Part of a small language model's weights: biases on query, key and value, capped logits.
Each number is 128 + 24 x the weight over its row's rms, rounded and kept within 0 to 255. Layers, rows and columns count from 0. The size above them is the row's rms in percent of the matrix's.

# layer 2 attention query, 64x64, rms 0.177, rows 0-30,32-62, columns 32-63
size [143  66  70  93  74 124 108  90 112  93  89 120 107  86  93 111 105  98  86  81 102  98 107  98  70 121  96  83 101  87 106  64  83  86  75  77  71 109 120 104 113 109 108 114 106 100 106  92  92  96  99  95 104  98 107  72 109 114 114 129  94 124]
[[113 114 129 132  80 149 124 115 121 105 136 112 167 145 130 136 176 141 148 126  99 156 128 140  89 125 145 156 145 121 135 121]
 [141 143 163 129 162 156 132 126 136 132 142 143  82 142 143 181 136 153 162 135 148 144 126 140 141 125  82 119  98 146 161  97]
 [124 112 137 160 128 142 122 129 142 142 161 135 122 101 142 140 114 110 119 175 153 106 150 134 145 110  49 140 126 168 130 121]
 [159 128 102 134 123 128 162 160 159 148 160 100 129  97  98 127 122 126 114 144 129 117 130 157 133 118 152 134 135 141 159  90]
 [166 126 123 117 127 112 107 153 120 177 160 145 121 101 130 107 139 103 161 141 156 119  94 113 173 127 106 174 142 146 159  57]
 [161 147 104 150 146 135 158 113 111 109 150 143 161 118 165 142 178 128 168 103 144 127 131 170  97 132 154 109 105 121  81 104]
 [167 149 133 173 112 112 131 153 167 151 155 114 105  95 125 127  96 118 161 108 131 115 151 137 151 175  97 154 119 165 105  96]
 [126 110 146 163 131 113  75 147 139 133 150 137 139  95 113 115  84 180 142 136 126 120 161 108 143 142 127  98 121 141  81 128]
 [127  95 111 100 140 114 180 100 105 131  98 143 151 171 133 140 136 142 160 170 103 141  81 108  85  82 116 119 132 132 150 142]
 [146 137 120  85  85 108 134  86 126 132 105 133  84 165 104 156 136 120 179 152 119 123 126 111 141 132 174 123 123 134 151 113]
 [156 124 143 163  84  96 160 152 152 162 117  94 113 157 159  88 137 115 150 101  82 115 140 149 136 134 118 147 148 119 154 102]
 [ 96 116 108 152 123  97 133  97 115 146 115 126 117 156  80  91 106 179  95 174 152  69 107 123 105 109 152 128  90 124 141 110]
 [155 148 121 126  73  71 154 144 114 155 105 127 134 181 159 145 113 108 147 143 147 147 138 121 119 125  93 146 103 133 142 130]
 [142  97 137 143 153 146 101  85 165 140 121 182  79 154 150 141 104 135 126 115 137 166  79 116 121 173 146  85 129 125 173 118]
 [138 151 114 126 101 169 110 128 101 148 131 141 162 166 110 139 110 107  96 147 118 117 150 132 130 114 128 112 176 158 141 139]
 [162 149 144 131 150 122  97 158 144 139  89 131 130 119 103 108 129 127  98 156 118 157 116 166 109 102 149 118 137 173 102 110]
 [128  96 134 117 110 131 151 121 128 123 126 135 147 171 113 141 162 158 117 119 132 145 119 124  67 118 104 138 163 149 141 125]
 [114 127  97 120 108 164 155 126 140  77 102 127 138 123 134 140 168 152 153 146 156 145 125 100 106 123 103 146 183 154 157 106]
 [113 125 121  87 115 130 132 136 142 111 105 125 142 145 154 132 166 139 156 153  83 153 114 133  96  87 167 115 136 143 150 124]
 [132 120 109 108  78 151 119  91  85  81 111 171 136 106 163 130 173 138 138 157  96 154 106 123  99 116 138 139 133 121 125 151]
 [106 103 158 131 148 102 159 162 138 135 108 109 151 153 110 147 118 118 129 156 107 127 122 138 147  82 116 138 184 144 141 156]
 [137 114 127  92 131 100 150 136  98 155 145 141  99 139 118 110 106 128 105 161 149  90 131 108 174  98 162 164 113 154 120 146]
 [133 169 115 133 137 169 110 128 127 117 124 151  71 118 148 170 146 130 131 125 106 131 141 159 142 154 168  91 154 101 113 166]
 [143 123 132  89  81 107 144 126 144 143 109 116 123 106 175  91 173 170 118 150  94 157 106 121  70  86 136 138 120 159 137 118]
 [ 99 109  95 179 125 132 142 133 165 114 141 108 140 149 105 150  80 135 138 109 119 124 161 108 140 140 145 106 144  95  88 133]
 [170 115 158 112 120 145 119  99 128 137 153 122 146 136 164 118 134 142 134 121  93 123 136 160 128 161  95  98 122  99 111 166]
 [130 100 145 105 141 151 152 154 112 153 120 129 122 149 120 120 124 126  67 138 117 122 116 116 112 121 137 132 132 131 175  85]
 [129 127 107 120  96  96 101 162 169 123 113  97 128 153 128 120  91 125  72 163 138 124 171 113 116 120 153 146 116  82  82 164]
 [144  87 125 151 118  78 132 146 149 118 143 134 145 169 128 114 155 154 135  86 118 135 150 134 149 174 110 136 160 140 125  78]
 [108 127 155 103 133 156  91 146 120 126 118 144  70 127 161 151 102 165 151 141 155 105 162 140 133 113 103 182 132  89 131 137]
 [164 166 130 133  80 103  88 157 132 114 104 129 144 117 136 157 169 114  84  91 107 148 136 175 125 152 144 132 105 143 116 148]
 [121 115 102  78 138 166 130 130 186  91 110 117 162 162 131 158 171 124 104 105 111 110 109 121 110 141 135 109 131 123 144 112]
 [109 155 152 130 143 148 138 123 137 127 108 166 108 112 176 133 134  75 183  97 116 138 134  85 133 138 109  93 104  98 112 181]
 [162 106 151 128 110 104 154 167 126 149 147 129 104  82 127 140 141 116 190 110 121 128 137 119 138 129 137  93 109 115  73 163]
 [153  86  92 107 151 151 108 113  81 127 140 150 116 129 126 153 113 138 159 150  87 131 107 191 152 128 107 131 112 116 122 139]
 [145 104 119 114 116 119 125 115 118 146 163 149 123  89 102 123 161  85 128 144 106 141  91 115 134 124 152 119 170 158 103  79]
 [127 128 112  96 143 163 124 121  83 114 122 112 116  84 142 149 171 109 121  89 121 105 143 152 126 127 109 121 133  60  98 140]
 [143  88 121 172 124 155 115 148 124 134 165 105  88  97 130 104 155 127 115  98 185 134 143 124 127 130 109 156 142 150 164  78]
 [ 98 151 144 136 134 143  83 149 175 168 141 138 169 127 117 140  90 132  87  99  79 136 153 120 151 168 100  97 140 106 128 146]
 [107 129 148  82 150 151 159 115  81  99  73 136  97 139 114 122 116 129 129 165 149 143  91 128 137  73 126 135 134 114 126 167]
 [142 145 188 126 161 101 104 158 166 124 118  75  87 194 133 114 110 107  89 145 151 160 139 142 123 112 115 131 116 150 122 127]
 [129 124  87 109 108 181 176 108  84 123 115 120 124 123 125 122 138  95 188  93 141 144 132 158 142 145  94 139 143 111 124 121]
 [142  89 132 154 142 158  84 150 110 138 137 118 122 112 110  93 154 167 143 136  78 138 132 169 120 129 147  83 102 137 162 187]
 [142  98 126 111 121  95 112 158 138 128 145  89 114 123 161 164 105 104 126 152 114 141 122 133 135  95 133 155 145 100 157 112]
 [161 117 114 143 166 141 125 153 145 111 106 151 158 137 107 143 101 124 156 127 142 142 137 110 148 177 144  85 164 126  98  94]
 [121 111 128 110 129 178 138 116 132 136 109 149 131 129 108  86 137 134 101 127 119 154 117 120 150 141 159 102 177 142 127 102]
 [132 106 118 132  97  64 138 165 126 165 127 127 132 115 106 110  81 122 113 150 129 118  98  94 142  98 121 163 158 114 125 140]
 [165  87 124 121 111 143 142 158 172 132 151 135 145 156 144 129 134 140 172 147 167 138 146  94 106 115 137 138 175 145 148  98]
 [124 100 130  83  80 148 167 114 156  81 118 162 141 151 118 111 137 141 155 124 149 129 125 108 110 114 132 130 168 151 123 107]
 [108 123 166 108 110 177 144  88 157  94  92 162 133 158 126 149 120 138 160 122  99 169 129 124 105 126 150 116 133 113 130 110]
 [103 122 123 110 159 168 151  95 123  96 101 148 129 110  86 111 122 116 155 107 105 143 122 131  99 112 122 111 140 105 142 203]
 [153 125 133 114 171 151 126 149 146 101  78 160 141 138  98 150 149 138 144 151 102 128  90  78 109 123 151 108 135 126 135 163]
 [121 107 151 119 123 146 112 139 100 136 178 183 134  97  98 130 139 142  83 135 141 127 103 148 146 130 130 171 114 171 134  80]
 [162  98 157 111 178 107  99 100 146 133 120 121 123 149 132 124 134 113 161 126 104 119 120 140 127 148 180 134 107 118  97 152]
 [125 155 117  99 133 139 115 163 102 155  90 129 144 133 160 111 175 156  86 118 110 116  96 110  77 109 106  95 135 139 139 158]
 [123 164 142 160 133 163 166 103 185  88 100 106 144 134 113 126 120 139 154  78 148 122 156 108 162 141 142 106  92 131 112  91]
 [153 146 147 126  97 164 129  86  96 164 171 159  99 131 122 143 122 124 143 145 100 139 130 141 159 187 106 125 142 122  91 146]
 [124 161 160 154 133 173 145 158 139  97 147 111 147 145 137 131 131 121 141  87 102 144 172 136 120 175 122 113 161 117 120 162]
 [131  84 107 123 134 131 116 118 133 114 102 145 143 119 101  94 109  64 126 143 133 140 127 171 126 128 136 112 141 101 150 128]
 [145 143 123 132 113 142 126 136 113 110 105 144 173  70 135 131 149 108 176  98  84 133 169 161 129 164 111 119 131 115 135 165]
 [110 181 106 110 144 118 112 113  97 102 113 169 151 155 111 139 123 132 146 142  83  87 145 120 129 174 106 133 107 130  98 123]
 [110 131 166  92 166 147 110 121 154 131 105 135  71 169 127 148  89 147 104 100 152 112 103 104 163 128 120 126 167 139 112 150]]
# layer 2 attention key, 32x64, rms 0.173, rows 0-30, columns 32-63
size [ 61 107  97  92  82  94  94  99 133 103  95  85  96  97 112  91 165  98  96  93 102 114 102  95  74 105  92  90 106  86  91]
[[164 148 119 133 148 148 131 136 184 136 104 138  94 119 141 126 106 118 130 154 163 148  79 147 104  98 147 172 155 149 155 135]
 [151 128 149 102 105 122 103 129 104 176 132 125 116 136 137 121 110 130 135 149 127 145 135 116 163 125 152 129 139 130 138 156]
 [164 146 126  97 112  88  71 142 124 164 149 137 131 129 120 112 121 121 109 105 122 104 122 141 154 139  95 107 131 138 109 134]
 [152 116 113 138 112 160 134 134 140 160 140 116 169 116 113 120 142 154 133 135 117 114 183 150 156 171 109 121 145 157 116  91]
 [105 133 130 114 135 154 100 137 114 173 163 138 134  88  90 137 127 109 117 119 114  94 128 105 137 163 106 136 142 130 100 135]
 [124 120 123  75 121 153 105 132 129  89  86 150 130 122  97 102 162 172 170 145  98 145 100 102 120 144 153 177 128 111 139 109]
 [145 123 132 145 144 148 102 146 131 161 146 134 140 144 132 155 119 130 113  90 128  94 207 110 114 135 114 114 103 116 116 106]
 [144 159 127 169 124 146 106 117  99 107 129 153 128 160 100 159 118 109 131  73 107 128 153 165 105 141 115 106 132 131 151 170]
 [139 149 122 158 100 109 156 141 135 100  73 181 148 119 134 128 139 124  80 138 143 169 103 102  74 101 168 106 143 141 146 149]
 [163  99 146 103 137 132 103 140 111 158 160  98 106 148  96 130  99 138 136  92 115 124 140 117 162 125 124 162 155 126 156 128]
 [135 113 138 184 154 133 136  96 153 109 132 132 131 139  63 128 135 151 121 137 136 120 149 149  99 142 149 104 113 162 117 154]
 [107 155 160 137 140 160 128 158 173 129 100 127 140  95 120 161 140 119 157 117 108 175 149 125 113 110  89  76 122 117 104 165]
 [139 112 163 118 154 136 160  94  81  85 123 164 118 150  79 113 116 100 155 121 144 169 155 133 123 126 111 106 142  96  93 123]
 [113 139 163 144 134 123  91 180 132 127 108 143 169 108 168  94 155 175 114 107 154 135 156 109 104 117 121 118 135 122 156 158]
 [122 146 135 144 149 147  94 143 140 164 147 102 109 120 127 149 126 131 139 171 144 168 104 136 103 135 108 155 118 123  91 102]
 [134 158 148 156 118 119 166 103 116 158 148 110 157 111 195 132 123 127 121 116 121 120 137 112 120 110 124 153 136 167 147 139]
 [112 132 135 138 105 109 155 120 125  69  74 131 153 107 104 138 145 134 116 139 131 175 115 113  85 101 165 134 119 115 133 158]
 [129 124 149 109 125 112 120 107 134  73  91 132 131 163 131 142 139 125 120 186 127 151  85 106 128  59 172 161 139 128 168 130]
 [119 112 129 123 103  97 142 120 140 130  94 115 114 153  64  78 126 123 133 192 122 139 108 121 118  71 107 182 144 148 158 139]
 [136 137 124 114 124 113 137 133 132 105 111 125 141 162 123 118 152 144 140 179 126 131  59 142  93  91 125 134 152 129 172 152]
 [172 136 119 117 182 103 107 153 136 117  99 142 146  85 116 143 132 160 137 161 142 167 115 147 136  91 134 145 118 107 156 103]
 [126 116  77 114 171 139 143 101 127 140 151 121 133 105 141 109  70 159 124 115 115 106 132 186 137 166  92 113  97  99 123 120]
 [101 129  93  96 113 110 177 134 129 136 109  83 190 146 179 143 123 137 110 120 163 142 114 150 109 140 142 108 120 123 103 115]
 [ 58 111 159 173 139 125 129 136 130 106  96 128  90 120 138 152 108 121 168 147 131 170 135 127 135 101 156 143 122 131 163 143]
 [110 117 136 127 139 123  93 154 154 126 141 103  98 167 158  80 113 140 114 101 135 146 151  96 114 116 163 130 113 158 141 157]
 [140 123 148 173 153 113 108 125 134 122 102 157 106  91 132 112 106 109 132 117 124 133 119  89 121 151 133 120 125  71 136 169]
 [110 148 147 129 115 118  91 110 145 129  76 141 123 131 115  92 131 179 120 133 172 119 133  99 127 168 130 106 113 149 154 111]
 [137 147 149 105 140 125 109 115 186 153 120 163 136 119  93 146 104 108 138 119  94 104 100 118 180 127 102 112 161 175 138 153]
 [183 126 125 146 144 133  78 161 151 127 155 108 123 145 119 113 100 108  99 178 119  94 110 150 177 119 174 143 145 108 152  98]
 [134 119 180 125 149 157 115 143 153 120 116 111 112 156 120 128 125 120 201 117  82 111  70 127 123 121 116 134 145 135 160 100]
 [166 164 157 158 138 177 137 133 152 120 154  72 138 128 158 102 129 182 112 114 143 152 143 161 155 137  81  95  90 126 142 147]]